{"num_attention_heads": 4, "qk_norm": true, "attn_scale": 0.177, "tie_word_embeddings": false, "optimizer": "adamw", "lr_head": 0.00741, "decay_fraction": 0.83, "decay_shape": "sqrt", "max_seq_len": 512, "train_tokens": 157300000}
Each number is 128 + 32 x the weight over its row's rms, rounded and kept within 0 to 255. Layers, rows and columns count from 0. Numbers have three digits each. The size before them is the row's rms in percent of the matrix's.

# up: layer 2 MLP up, 256x128, rms 0.0943, rows 210-255, columns 0-127
# down: layer 2 MLP down (transposed), 256x128, rms 0.0765, rows 210-255, columns 0-127
up210 100:204125136120083106082084151113082113145140169095071145146091138151136098138163092161152168065110149128175167170116117178160166133081150124096227133177143091112120164175155122135095123122105076156139106066129122112109074086150172136078158122108160112129113123131145157197153089128122150094139100146093147151152137208126079096129174130113161113162144124070109155086092171117123135116108
down210 097:110103125140119158177168086165135130116120094129174109117173132119135130144099154111110036159221063121062113121154115091120097089192109104146079186064128148156142105098121120120171137130131162134123139212115148117182188152102089123187113115147135149157169144131106103075122146149122135159108137102144082088094120062112191173114057139131104125129114095181137095152141102130140129129125
up211 103:115086075134097094131090138141115157153150099151128113161096143144131182183108148119155142146141126129140183189156093152161137204127139109052159100169126156153067097085160119100110156152150116130114162117139109126195113121161167099108147102087104083111140150138083123162127171134114165158103094187152087132112170074157114171113118156082116072144060127086184121062125195163096172134112
down211 101:132175184117138176120155118098105111077094168077120107100137104120136060103139104131096126151102113126123096076097157150094108081121130127200141166107135089161170124181103078116170097095117168135173122130120162118087129114133089166155109179145149163160147101139169159139112086143109117112221167089125157123138105227086144108141102078170114148123166120121094126169120084110154043106157
up212 104:172140110136103149108130035131070117131064133143126133161111167169054136121130128176149173157108138125125190112142089119129092147142172108129179139128135121130186138193111126098090127103194148085164105115133136160067148149124155133123108135154143134123174120109103077120161157136177114093114157101067141178119089101105080114109161077158130098119121095176140157141161121172067120047054
down212 103:099102159116123087161156179125212150113142090147120124071160103120178159137119118135108109105194120148099083115102143105102128091139088126107093126139128122138071120058165152152100124126116092173121113120144122071165102094156068138096149130117110112138080103178170181165104136105090130143118103186160131089133167138153217153159072164110130149155146154045091109131145173075138133177179
up213 073:101108093150129159120145140084106118143194095082166055164132147127130129115125096114121091124122138122102182150143107123083152129222111138152135147130151170171138161107117123134096140108154140140132134186103073136152118067121124115186143182131096093091110113147084160110161146148112131116159116144110134143033196140108112127085148115113174123125068127142151096090196095143031160113205
down213 061:143151169084136103119111131150131104122084147172078201086121112159109138146130137181151166138163118127140099127133172145195079137069164117146114099119063071094099089149139113111163096160116121118073137075131161108094129181158120119048112094136155164174151150097154107148080156096151115103055120141177110103196082119126166132152079146137098147109177147090125167157113146123176062125103
up214 117:166120160075105123083189071132098112103093118142124170171146142150153129100132147174107130122093177122071112180134099123142164120180165148131127083168118169175151157118128134112106099130139114163137116140131062200147150131100148121149166131125140084082182104191049074105148104083127166114146124125072153126092130155135132106112137085097103138121150071055131193175150169160085118152073
down214 120:075125085126113142143072168076187155138140152070130100105119126098110123144143133163168134074156075131158162137146129163112085089060119138153155162134161113095149105144140081162174153097115104101153181128084164062104133111145097123131051110123128175144103145117157181146066143125135149152107138174157167134203144149118110140144093166124107099131163153198108051125096121060132173096144
up215 119:157166133135081087088095106129104184128106138104071135167110170104077082175159193133144172178150139094100129146188113163139140126145148119130092153216144151132102116092140111083102098128171168117162123116127147146188136128163133134168097102111144120075124089127141108138103123160186117141146132137043111167074170097126075137127118145102151042134154086085173161120089167159121148138072
down215 111:129110130131140152190204116130116085141127106120149107097123073151184114105130027082124121094104087181197138131062132155135130147124153133180189123060125105131190133165115127126129175133102125137108207118105103112130118127133119092105107151129104143134172077136107125132176139114079154123084085084141117127135138189100141133109130119178101202112117160174127079114140118058140066147145
up216 042:121200133073122125107107092139121179158076089143132127119121163120171113115130191169180162160125107121178109160158112122138134119138113118169114076131161123121120148130097130174134119109144121181072135097242148137173144105158192126100107174187185161125152105100117157154080122171108173109138172095114094126122066103133084111170158135063110116106166116138125140141084101130146070168079
down216 031:168041143178117123142141169134161137117168206153110125158104074146109124156109054062095079096215178126113130119105116144126134130109134142084155144151109133131130131137175108103154137139163130096210144139018130136088091130102097117156151079073083074123142132167138112123160123099130102127152099166138186146145172145122149124102109122164162139136100135135117137110164133095095175085167
up217 080:106133109112078132167129078128113104157117093142158103131162175127099126137115132118157120149119063098130131149142074154103115160134134140202091095124228173141123129118167132149098149122132074145046121138174152097162095117133184128112103139195165136117130133089124105117090129128047134111197170140137082135075153070176100118145120147124121087174026084138155109128135091127131112176133
down217 070:145110136154154127107111196140133148140160159136078126124092091128115125123115083123114130100184193148137107118123175098167168090096133114053142149146029108129127154158104116094150106095124173127222159113040115162074124136131079126099153107085119121123144131158106134147141133131166114151060101112116171116191110169096136141115114108111133204094196184087113156111141128117124167084122
up218 123:094130120172129108100123163123153176109118119119132152147114118113097140183108170093135131190144174114076094069166114091121160092186131090141192150099156097102142130118139083147111124066108123140155131092244139177143163079101122153159104149107126173092108145159101117162106224173152117127127132185120186122063119128141182129122102089140131128102105106121189096082096126159129121143096
down218 138:156146130116089170112195122144086075145145122149097113107136142144151075057131120120117160105142112166168121177096161125136144138097135170147093101164102152200115144161128132095131144190124155108079157154033146114117092164156135089123158121156140093148123126113141103121185047127115156161142101075099050138209101124113067081121140176121135177120143154131067149170159123108131093108116
up219 119:126140095092119075157116097096082119150134131107110150136152211148109168151194150143115130187126090178107055107157099132180173121125153144149138125115111145168087144111137083134097097185117123139086162193115137150132120147198129118182167099108107116120088086080149162120165117176122097129191090123167116124127093117196093181103162061118085109104103130069141155142068129147123108087127
down219 126:122157151125117167099147140123173137134121132128145137142058076132176072117059132113153182104122157090168173142101199120075112159112082095122139080155147157141145077133151138115164150109128146085157098066146112092118148133051146136093112139158099144190165104169121084107088124079119153124094185126111169136102152150091131059152123213086142127133166126212116096097146099146123131152124
up220 100:164124097160128144169119140119148116171097124162072146098123180146113115155146126150113111175144138089110169178132118111089111147127103109064101080180147136145121100139128138087116094149162089120214140157115131123098117068114089122047114138106169061087101174189104113181118095119147115113125111157080158225119093168120198080104143150133150108165150087129141188095110164093151127134093
down220 100:121136149105107081096126111155091140067152140094192136173138055075116151081102116128144139072155116160146079119105143207182133070136149107175176182068131102110126177123161138146135157080106136132085127105138137088163124158174159122176137120167085213159164068098122165087167150114118165145127098111154131065112145140110069131129126146072093140139091144132108117155137120150094105141161
up221 071:138131096099096129073137145115117097105122147114107200147046154135138169192076108137173131157129143128135161156136152142213167091076165147149194143132083137114109097112139132171133056167110060103141096082202167148144142109149123098120115117116097144158167069150095168143149150128138145116165110104105106145191124129113101127097160109106094101175221111101084122098114126165130113097138
down221 061:114124136167112132152114121177129136149089125158147035104199134136147112048166140127089121089166128119100100091127139107057104158181068069106076109138210096124131135148152145079119172075162190124136135158083122109137124146133136129159126132139156094122041199125144103108143081141127127126094145161144169123058099130144158110144087127137151117116055175144163160151135128124121128163119
up222 070:102153102179207112131123124145137120119123108137126050136123130129088115160130110111138089096135081110150134141156078114096130126155122124164073122144126142147137091087182141205100161058130134150102136240169118118179105104129168114126105107172100113149124124145111139122117111096075154102158111182157184128056159091120126149153140106133157077163079160132173090121169070165103158134198
down222 059:146100136106072147136097154097084131155148156124120193138128143153153128112112116138143205164130174142130128123119184141169127126080127109122147123118119125132105167184066107082144112192152131137146107002096147145050151130159101143103147153080156152112115144113117097117109173176166099159101144095108081123163111169131129127130117155120111185098187086101089188116119149085128065118063
up223 088:114122066141134146137109154086109151147100181148064162166110126134119120204118172134182118145160096118123123127138110163131123099149161071085090109152097073118120026154149144163057116112124162143137111073165096134182139138145146143110166179108156097141138101147106159175141120173155113151106109139181156144084076164054137102120073106112124155167122108123119127074153167097084072109171
down223 084:154165167114099111136123099156134131102102076117181103092138140138127135072097084108093140115127158143132110127095142113154126126100118201174155157078187191157135202121124104076194115149123072121121140176103156117108105104137108093157116053111104173081100156135124120098127105057132142096162165122113097117162160131211113153133210175116160080109113124118126164118117101175131173147071
up224 081:056163145130157135175130128135127110176145137125106168133098202163149181148098216175109148143102128170132095134138109102124102191085094105127104097145094121145126124088092119106117110170054119120142138084125119093097180149186186131114105097038094121136129166107154119176058130163124150101136157147087139149157079127178107115140168183093109135137117080115111127107080126084176110098120
down224 079:154103106133096113090136122144126149098147122095147101129161048104110100130160040119131083135168128077129178126115125169146154061170172144111184145133161121118122110167160166136147172049165132117133138156134117164178080113048113113152143146190143131089169113160109141113206120073134117187137094132154139099129153115080132135098097065149153066104158157112149098142130149171098148155085
up225 084:155099067120131136104165150080079167092171056096142149082144188185143123129125091137114146164120170167131195166104108140119119167098145114206160083158141111159125154171115125137133129162135086089145158114085176121140117067171144101124118138091112113136126130120123057080117124117077133095129146153101107182180082049124152140105160126137118133140203128069121101061162107153142131137108
down225 081:104118170141116107116107081182190062168106192171112116178102086111086150149131173168129089100189097096108083072170146138139139101172186113044118182123134143107176083087111124102113118098135181160095122132162092137127145145096116104133148132148130143135099147140139225144156136137149124137108085128130139094090142185147122111164057143112123133114059135157139154178086155128103112103136
up226 103:093130058125115162072120088090134204105135145135093110101069145164121125165151120145092114160151197134098146116148099124131131093126143133159086146130148117108138126092218137108096113140147143081142113181174153073151105117158069117066129131158137157127144136109066141113071103102085172142077147204128177164149082151086134141108128104165105148144185096108164120090141189189156142134118
down226 107:146137179150121098158099154176142051133120109107142163169198132121132133134108133105187157097086105108146107144121164119144122139144096118094181118130104132140113120182042125128133115132117088195118148076093118150118165102125170070164134094089099104114101128182177114134213173167187095109158123094114056103118138120173105139171130168108120103125073160151099121128090071064122151100152
up227 085:105155117127130116064142183106069137184191114124164067127152138148126098095096188165133161168099096114133122116214139099152124165147059144193176116176100082118125138106099140118094120157105088092125176102138103158134132121143098165172119120127193112126160122138112164166091117208155117109140117173135083138118095136149128142145133079073131058081155133170172125154153074119150109113106
down227 085:158109129128145124145135084157192111081132129144116197132083145148132163179185068129134051106220164138113148130049097160124119108109234078102096116080155208142122110118147087124129127097162144137141093135131154085134128129114185065120147157151091094088091132145148115113159120053129136138088166109124134140140124132100127090113138146133139190116123147077111136133102159130096127109160
up228 051:124115133153160146160149138185157101144152153142143159148113140109111140156105120135103139067152170131095131123089134118093119146113088102112107136175148071150186133120134132076128080197058113119157080090099112118088122064176118164086137100063081100109183145133157072184126143110140079173135092128068066149167122172142162170113180170129167142139151092129151126107079121131196172114083
down228 043:140111115087129105121107110099089121142132111094134110104138149153141118109166130158164132158086054118127135143202132159149118095170182162142138140095074178102076134160096135150124176048172136128110153139133130143166148205071156089166118145186130178121106118153106162111153113143127182073139114099174195085100135130098109100123069101120102082121090173111122151154124145135065053158183
up229 066:108114129101154128093128135189087064130130136167143102168119107109115146143061141121164156127103098083113201117147104130144130153176085123136060117112138081136134127127121135110069136166182173145114096126130136109129171160184160122111125112158189117097100194097094088177097200153123134103156132153148117150107113120137135121136064144084109107161026086161210151075167134147111144150158
down229 059:146148113144119133147150086062182164124136128075101166064125146144145127105208102150114128145152158188135089120081174125111106103070179137096182151153132185152110115103142137095215127062089117128141175111110129119114061116052100120127115150094091136167176097153137176104125079109125124157099122129113147086162128143135140120131192100157136121114203187111081103149116154109139126099096
up230 084:152107177133156111178146114111155121125157130130139140147161144159125112144105137119154126079125147147125078162097103188089075133139201131129157100142184146150070127126144133072111160073063095129124161126082113074154072086143117127075145181103059122123087119120159145161159121106071163109117156086148119129044127119160088151164129187119173171110049122081139098131176166097105157131107
down230 081:113140107120128147100103150146089131145131133125121098124080105099121147123143119184105139148148138107124193086169141063171179093131025133125100149086074091118163135141088121182136078211187177117114111151156125151080161150126124138168123095160189123140164155118088124104104111155152137181143112143133124136216146160079131106112127082128088058144191146138110115108083082160131084114142
up231 067:146147136114109104084135091085103113137159080113155059059154205142170093117094137163148203125096138138160147145150127127083088147146095112216152097152127142161161150158128110165086122125155098115112105144138204135126109063151161123125098129169136114104183101134101153154191104146088134099070162086110096179124089137160088106132151115107160062115091120162139120124152056154094141123100
down231 055:096089121141141146146142138149160125143145153138125202204086070137081186138183103116118073136225107111092117129110119094171167124121200124068115134115164114101107124079132134097165134121130153122147164107089077084110168155138101094146187143095118112134103178132146116098063173091164124104129078171134166100151150116103180125113121121115093189131157157070130136106132147091109088108183
up232 112:133145110124127051114169117129112115173133151159162102202140165151138148157102132134139102128129095126105105154130103097081090092196143088138080083163159131146059124102093163162096139109105153198102118181131131173142103116128156104109138178132108105084113139142141101211105174123106137144164102115100104160029192129144135113169092133107171134101072118112191082171137132149069131154135
down232 123:106078125114127225112094155146128150116114094092095162068127084113135135119140119114157187144127143143142143093117200153176144156075117152186151122069094102133168090154187079112125093150180101072157173099165135081083165153126104165115128095147116159173149136111092155093165127145119111101088151139156144112187082135093122110078154122134097129142183148131054188097122094128158117096155
up233 056:111070159094145148140128081132148106116090095101189125099168141183064122177163136105116115096146182178068156105085142166096166167139204146141162164092200156136119127146170119125113112084078105050135120203076134128093135124104119141095136174082066140094114066142146112114162122099107121150165177179148164137111167139133132112081130118123136129134106099088133134082143115138146151081146
down233 048:135150118151142103141115167120109102158144157163084116139138141094142132064076128195149172152106100089156111144200118076186116070115034082119103132164065083113136131105084116160110158155160142160108127054167128139148127095221115128162105117196162136145131178127104132124109137161142153052074081072119102109160092136132134139175157125118105123127150146122119109172117136122134104173138
up234 072:101135137054145140166097112142149161090179078103139156112113156136182136144092174142139165132130240161135142162123114162096136135142117063161118080169152121137132147111139154100112096185113075129146148052135155168161144133190127136105113168073106093123120159118093132157204094135056127132138134117097054141147126122103119109088095151092113090170149079122127143086163146146090139071109
down234 060:144118111183109086132156114123080088184085151108104104136107126145090138122154061081135057128153042094155137087156118145173105103141139192075175167103096080128147144132115112126148148062163189118115124193100101071105136091087115128168144098168116166106162138155143098126068140089171126132121104155133207107141128183128125134152158118146166132128101153110143144148102118100179093186156
up235 094:127166136142131099100084133102151173116126116076081079029067145106129087147171090127116109128188174156156138179175147128134160157133114128107130083183160147129170102123150111199121128079156126113128084128156158135201162068085119140124088159139161099161075117112105172097071163083091123116123165160120136155099133108124139155080096096149128106173190093119093104099146136107094104176137
down235 105:124094116127146148138170137161078050172133133177155169222173119165118166134083135079124178134100089094109093082057114152143140075105168130116140183112122109145116163141125094084120130183113117151119174144075121115082125162189111115129137094144104154103165116163108095130177125138139099131166088099103131128161129176117094080160090185114101145115053152121135166126108123124139127041119
up236 129:127133091145208126120115146134169068147129093180104165097154133156068135121114123122122127123148187196092072136093149106145123161120154117182109124148130132093141134136205151133137104157107108085073164122142121108135173151178141109118091166110090096145101138128193129052153139129098187105129153160161138143154077078148151154123131099116093173146195139069077090057123082113130121069119
down236 147:105142180112067143139154105139097180130122136107191083095096122096145108151139165107104136120129065082151195102185121133111153114130110088107146137118111130174122099127073085104140158048152131147174101099146154128083096116116125146128146135150135199110132155145074149163099140127179092115123061100100091129104182196114139114145098156127113049110086136193165128155154193140078151172139
up237 080:179141163160157178153149135156122135157160120138084109155113160140170098142070112153156144115124159121169118145111112108122080137063067069119128108126128077136158137116103130070113143173108133185128119054165111076109108077203146145075139118109118055119132143113152133198155098140133204125146136093109082145146126201095108158147168176120180174085097121120144143098092074131105130111101
down237 074:128120082125115063110115084134117107113137141069180161106126125121096167118177144115113103163119096146098173127153138172152162099181207166136126148088138148112107145147144130166124142052129126113146129192078129192135132143038155089208112137166118206129121127167103111097101170118108113148084124162133182100138139085154161087116113112101108033154134138120140115131122185128129075121149
up238 109:106145135111150112113079121073155067151143090132108104078138158161102179122149160140143141095121175164123112178112153097117125112071104128168184109127116129109112086180165139140158115181073088086124143122102179096093207180155177127144062119076128093123116113140152131135094137193115117071141149103140197160156134103209117140127116122140097165129146125064037124114119100133112099113113
down238 124:143140133101103136116197148187138148113136177134153110162124105126142081123098072106122114140163054108168133066173116162125155150163165118100087158112153158116177148097109133110101168049156131151120110139160092136147083110138085103077175153148143168146160147134088118128172125065137140166130094136102077097116108136022135126127132134126102050142115116197211091120124145098152152144154
up239 151:119091062155131154113165098170149080140107101166121149164139093145120180163131119166157128127145191134043071164129112037109087126175133135171115104131104175104135139104140137173110109117119151154106134113139131096114188163153165122119143179150082081119071130126143186103135155162062139099133130148141183141122168112180154091165085096163090162096164127094129097102105075107070119090155
down239 157:090144147124158105138067130119172179122132117090172092079160212116118079098120180090130139137166108122173177072152205137152129123122152126128157123132138106117146107152133131118108146133142108090173135130110146131100076092127164172108044128156112145124134151195078133164100111130140075114141073179149061114116116160125207141147151166077093057162130098123097116110161132110148066150106
up240 139:103163121073139123138088092131123122125113092122127158088106190147134129177151178121134112114206160130159158088148107121124114129121140055148137118089163183160161091144144139138115089107194132113118157167185108109081132084158163159069172151119101109138044057166106091116114189122068142145096153131166148171153152135093133110100124085167068067129117086098109107087115135093179131133124
down240 126:149148111158085156160142110226142129105123125151104158175162132130110117120129092108149136108101116120113094095129135107188132084166164146056119195124095078205085206120103179155146159145083120110125148080117044158142179129099078136144113074114138119095136149207147112099113161098131139156180114134102173149097099129110074116144131161080133151104100092142147085162102148104105148145105
up241 093:138115081118092107173104091135178100109101157079055135097092120147075214137166144146136107195142080098125120177189176113165109096152097136116140112151228162132130074119159128142082116124136114146118092154171086134118152123130146136093107104165151123156112144136130200161084097119128114069146098190140115133085166125162115062151119128152160098193122149136122156102107116136129103187145
down241 095:139140165134152147102129168156088163163156095173167130142137150102120039100077108113120143080135168131127142110026091150105151129090167087134131147136035109141091200153089161111172145111111139113130167120083164157139083150147125131134149146083122154084148132091110097099160164122133171209111175081148140127147090136102136164155124138117073164070118097093116109143161117135167152069110
up242 085:110160108159133093167083112115132083146090173143054152144114152140054125193168182146124158173129108170170138114125141122150155105108148086085157096135155139106162126153138128084123069147105079116157081126090163092103142140110175131083098107133176125126134154156150086163133111160187096116122157193135184145136083157141145087110168129172111108128174098121103158112074151112167077054062
down242 077:163109151116123148096171147155104176082153089116231102119159108107170121070077101106116109084195141058094150134126121172135107139152061175140156166128129136168079166108120133153121165081119148143140162135163080148131099080161100110169137142140078125101130112121112161116122144097098181139107075068116090127116153118128117175141119114073108119127106149109149128110179135153087179225148
up243 104:169146116076115093071113105111073107127232110091113138134101149157080191098053132146154178157111164099110153139143126159175086126131133133206125122154121100111159106108174148082093118163106114154126121086142168130191128179187106114159119111116173080087200164129106097130112111153051111100140094100151110169144122090174109110144143079112120091115075140124159151122138111125123133106157
down243 107:123106114172161125168137133124171144168073129154102131118156121083144049156211124132142044146144082155128112104119119109102167129109168081046133111103160185123095121149104097132164121081165144080105176160125087087073095070065165175107126137122091119171043105116160173119147129119175142185135171126077123121119137167102141139114112131121116190165171118118145124117129134140138109113119
up244 083:164113140093118144127094090135055089142134157107084217174085152117118205154103172164175174123115164097121166119135129195165165137137153088112075069121092096129175072142130128125096116167130152126134095053156131170136207132146163118126137151102140128099159135138076062162145149174098106123145154097144117157117087118063122120108146119090074145121169118133118162090151145119136081126136
down244 082:129123093155097106122151142110216134102086135150167084082163112123135059129136079087099075145171075159137088137138112080100078113101124163145202178141179153129103172090121144105178158057129094117140155184120132058134068118107122143132104083149104116143077138131154179128140099050154155141150100172081152123125159130198135140150139141152188091146102118132126094134137135146141137113103
up245 115:069139127165164084176114127069092085158170133125118082124132138141096076154147114162094158130126140126097130122144094150100175197150131157147174023161115102126115092110093126093117158154030110156131142254131138139132145136123141133092106111090146128110139073084141134146106081141125130137118199163111182138154140150131137153081158088129136154179105122146100096109145125125101128075126
down245 113:197114157090089173140105142178182158131125115113119152119082166130074138151097138065154145121124134123161110152104139144134092044092122106126091204097153120120120181148175188149125138099218105136144101008132060155148098113135135146134111147156140093122132151161132152141088153081127127109154076097166059104125108133132152120194107159135116111135140107102131158132135113150165132145086
up246 122:143146104123140138155036160156126174128147134069120099112167159098108102137156175129092128115141142095171147101136164158144191070126113164108148112151166167107092120172117089244117087140189108122165111145145138128157169117094187158158102110124121097141061098101153173124098123148114105099159151133133186132097144141207117144115122069109054119092130097109069089136126128128130131141086
down246 124:091112139156129104145202086146121072175079100204114139139091107116135104141085100000149122131142136159104105116116095117134124188135187077134154144136115118164165127142149127037140185096103153153112190126135133130108117166205090113114108105166103173102178100137088080150170144117121127161093119133110097117112130141080132145152108175141176148153124124145132149117145171121112136094138
up247 126:128123071172156113135111160156130070159085147076130172068184138114080097174168174134091162128132164097115087059126170109140193105093091116101134068172175091116168106178152135179074132145095099132165121133153112091130093100149137140098136098106101118115106160162144119125157150127108161116190148141135161150152068129131145152112109077145164148137212093128148144162094087110181084109098
down247 125:140143194099089123130163064093134179083122098177117095166078125144191163122097102132144106181151111150109161172133065186116057139166123141119131203096084148142057175133107137095152093163152186122094154107135133129127159129112152079178132142149152174130154091133087097135092121151138142133121079089123072129130174136137120079135157153137118150106046153108141120065152152125118161094112
up248 063:161176136139166103091115104117102117178098104098125071109124156140134135124173120167130114162160074150195102136166115082144187143119139125181142084090112143098121126144105108197141134051197142142121107183221155152157128082114211113156103151172112155118178070126098147101114150133109127114131174106150141134096144118125098159120188118096103144136170154112107098082135055136092085141131
down248 055:133077149144097177138149151130146161103165166182141183147129093102112108132061129088132167100168188111114137110098143155143103108131121152080127153164151110143128134128159127075119133227079105124142158072020103097073110128158049137097142102084121117137084164139162093142136109114144122109131070177130121133154108117152161113155080137159140096106096119131121173159175205100168140101133
up249 100:168135147068056133100149121104086084171133160094047137150117118118161148152128112145172149066116223124148129136115134110143088102115132128110127183163127112121086139155145124121099136107184087191115106079148108106117121076167187102116145173132105079114152116168134173184173085113090141132130068082113146133077186195164147130172121125140140143117090128103129085081126135138073161145138
down249 092:089116103166169127136116120158170154114098101154186102103172153110116115109111165116100099197197033124122130129174132104125178140141148098182113042075144150161130124080114167107153124157067157100127141179085143097142102178117101169138087070115149169170087144090119078091139145153145100133141196138135112149163096092096130087085136099104113120143158121141123190168119089129126091113126
up250 113:153155114126106162118169095138155140063104126138114139136145153145079118134120156131152099112128148155053156089225136136169085144120126138151132157080079126116150126144160139134054121117178112168144182064128086116079085152198170156136108115193114108147151164113097118108144133135189155105058076120123080147097112149082074119137168075108104151131102143152182139110117079104110065123107
down250 125:100112120110110124123099149117109084210142107155122121136112094139183168102140121106119129115120144137175113148000107118085136110137167121096078123157145153140090168140103131162149139094098123083095086188127152175160179117071114086107197136077145112136089124159131158125136130122097111159168128092137156105166140124196196090112111145152144101118117139122120116118122158152159208158085
up251 118:161161111172104133122200093145153049109098117153160146152168132129087160139150109144130110136120132106050086103148127068128071175140154098166058105116153129112105155085119142124094127150150155220132119091081131128084087119160167155082070133186087048089145174157138135131159159091123179145129173120126141162084120148129137146169134131103152173107134128125154106140087115148071102135084
down251 110:068110133103135141121066129107094210192140109109108116065111155131163120092103148095150148089160123151207162163124121161135148120129082146104182136169137168140090074153113106153119126075134142062149133227153136147146156137105073159149158125095122217147098087081123117123124124180129093073142059179133155104113147101122145104082121109134110126138110117120119149139167121081176122131122
up252 119:125157168091083102141144078135136148129097070148078103034133157175105121122142146144149071134143110161158173109168102109165145171136163108174147106140123147168107125173180134073110121144101070124087094130121156055158145151150093125117075152186157101145157143149154133099088091172139156085185122203143106123124139108094120143068125140149094102099158095106121159073154171126101135057125
down252 138:094115090159128134089142122129127114107136166127175135203141102122177142123109097156145165114070086069145093127079126123114120086159105156070143170100093167149129129069045147162146133132165158127171123097136108164077092118098164089151186121154121131102137108147065069135147126076151136149107153060099174168133156187165115085169112100126136125120084169139147075168108145132172168190118
up253 068:143082136115082107114101109090146112093170067111177032136153138178054152146094164123139147138105148114117165154132126145158159119205119197181144136097149153177072134134185155157116158131128115039111157149098152128122138148140116114165115138114141102118085120089111136126123148143056126099129130165128163142105223120163110116145097122094112079093079101128157156148201102115148144122135
down253 054:106164097140157148142161160136084128188106181132061219122111116128193106118169067129141106114176113168123082078143133106127107147043123040105110125165124096093178127097051103105109079153139141196126117133166134139109110105147116153086112111148124137135178146147124131141122144128180108143114118090124094120147054135100147123111173123164159167146205166126137092098086126140120096124130
up254 071:113173142103084131058104104074122152167139100112150065147157124132107101081136179137149139171095165140088129113189168119113115137153084086175181166119175116150128150135121126101086105089175114136188190132110164165171148130131126134147107181155164119101164118116115159109169153169168130129177157102100130133078186152144107109126061084064149077114090094150175158091121060162141114111112
down254 061:148098131159173135171172162142131119096124136156112199132079125095139167179119052148133131115203138135176113127059074123152155118122190177124096094118070165124124136108152087157137138167112117128076087139126091100068121137160133133103148126113098106117125141149155130145085091100118111058065127164162096125174087125093160134126207165152107177142149189077104110161165154090115141126161
up255 107:141199065104136065117061116130087081163133171134150074122134151203089105106127141165170185179149146094147157149125116149119197100082143114139102050155143134144142092132122142132126115080109102120169126158106168109128084110136176150085115079100131121073101142108154065165090144151073126125156165193156159145084143160166130089139157119105120135122102129070135141174121137111151069131112
down255 126:145069183142102180113186149091155165086154098125107190143135120064163135166146130075106051101124111116125094110152122126147083142140107119096176195100105119151105188131120106125132128194158128097098152122121097164130148136167094120148140155103134161174167134168088181114187112103145112147094072082071072113180085102079129172132097133153147109121170106176132104085142126138104179106102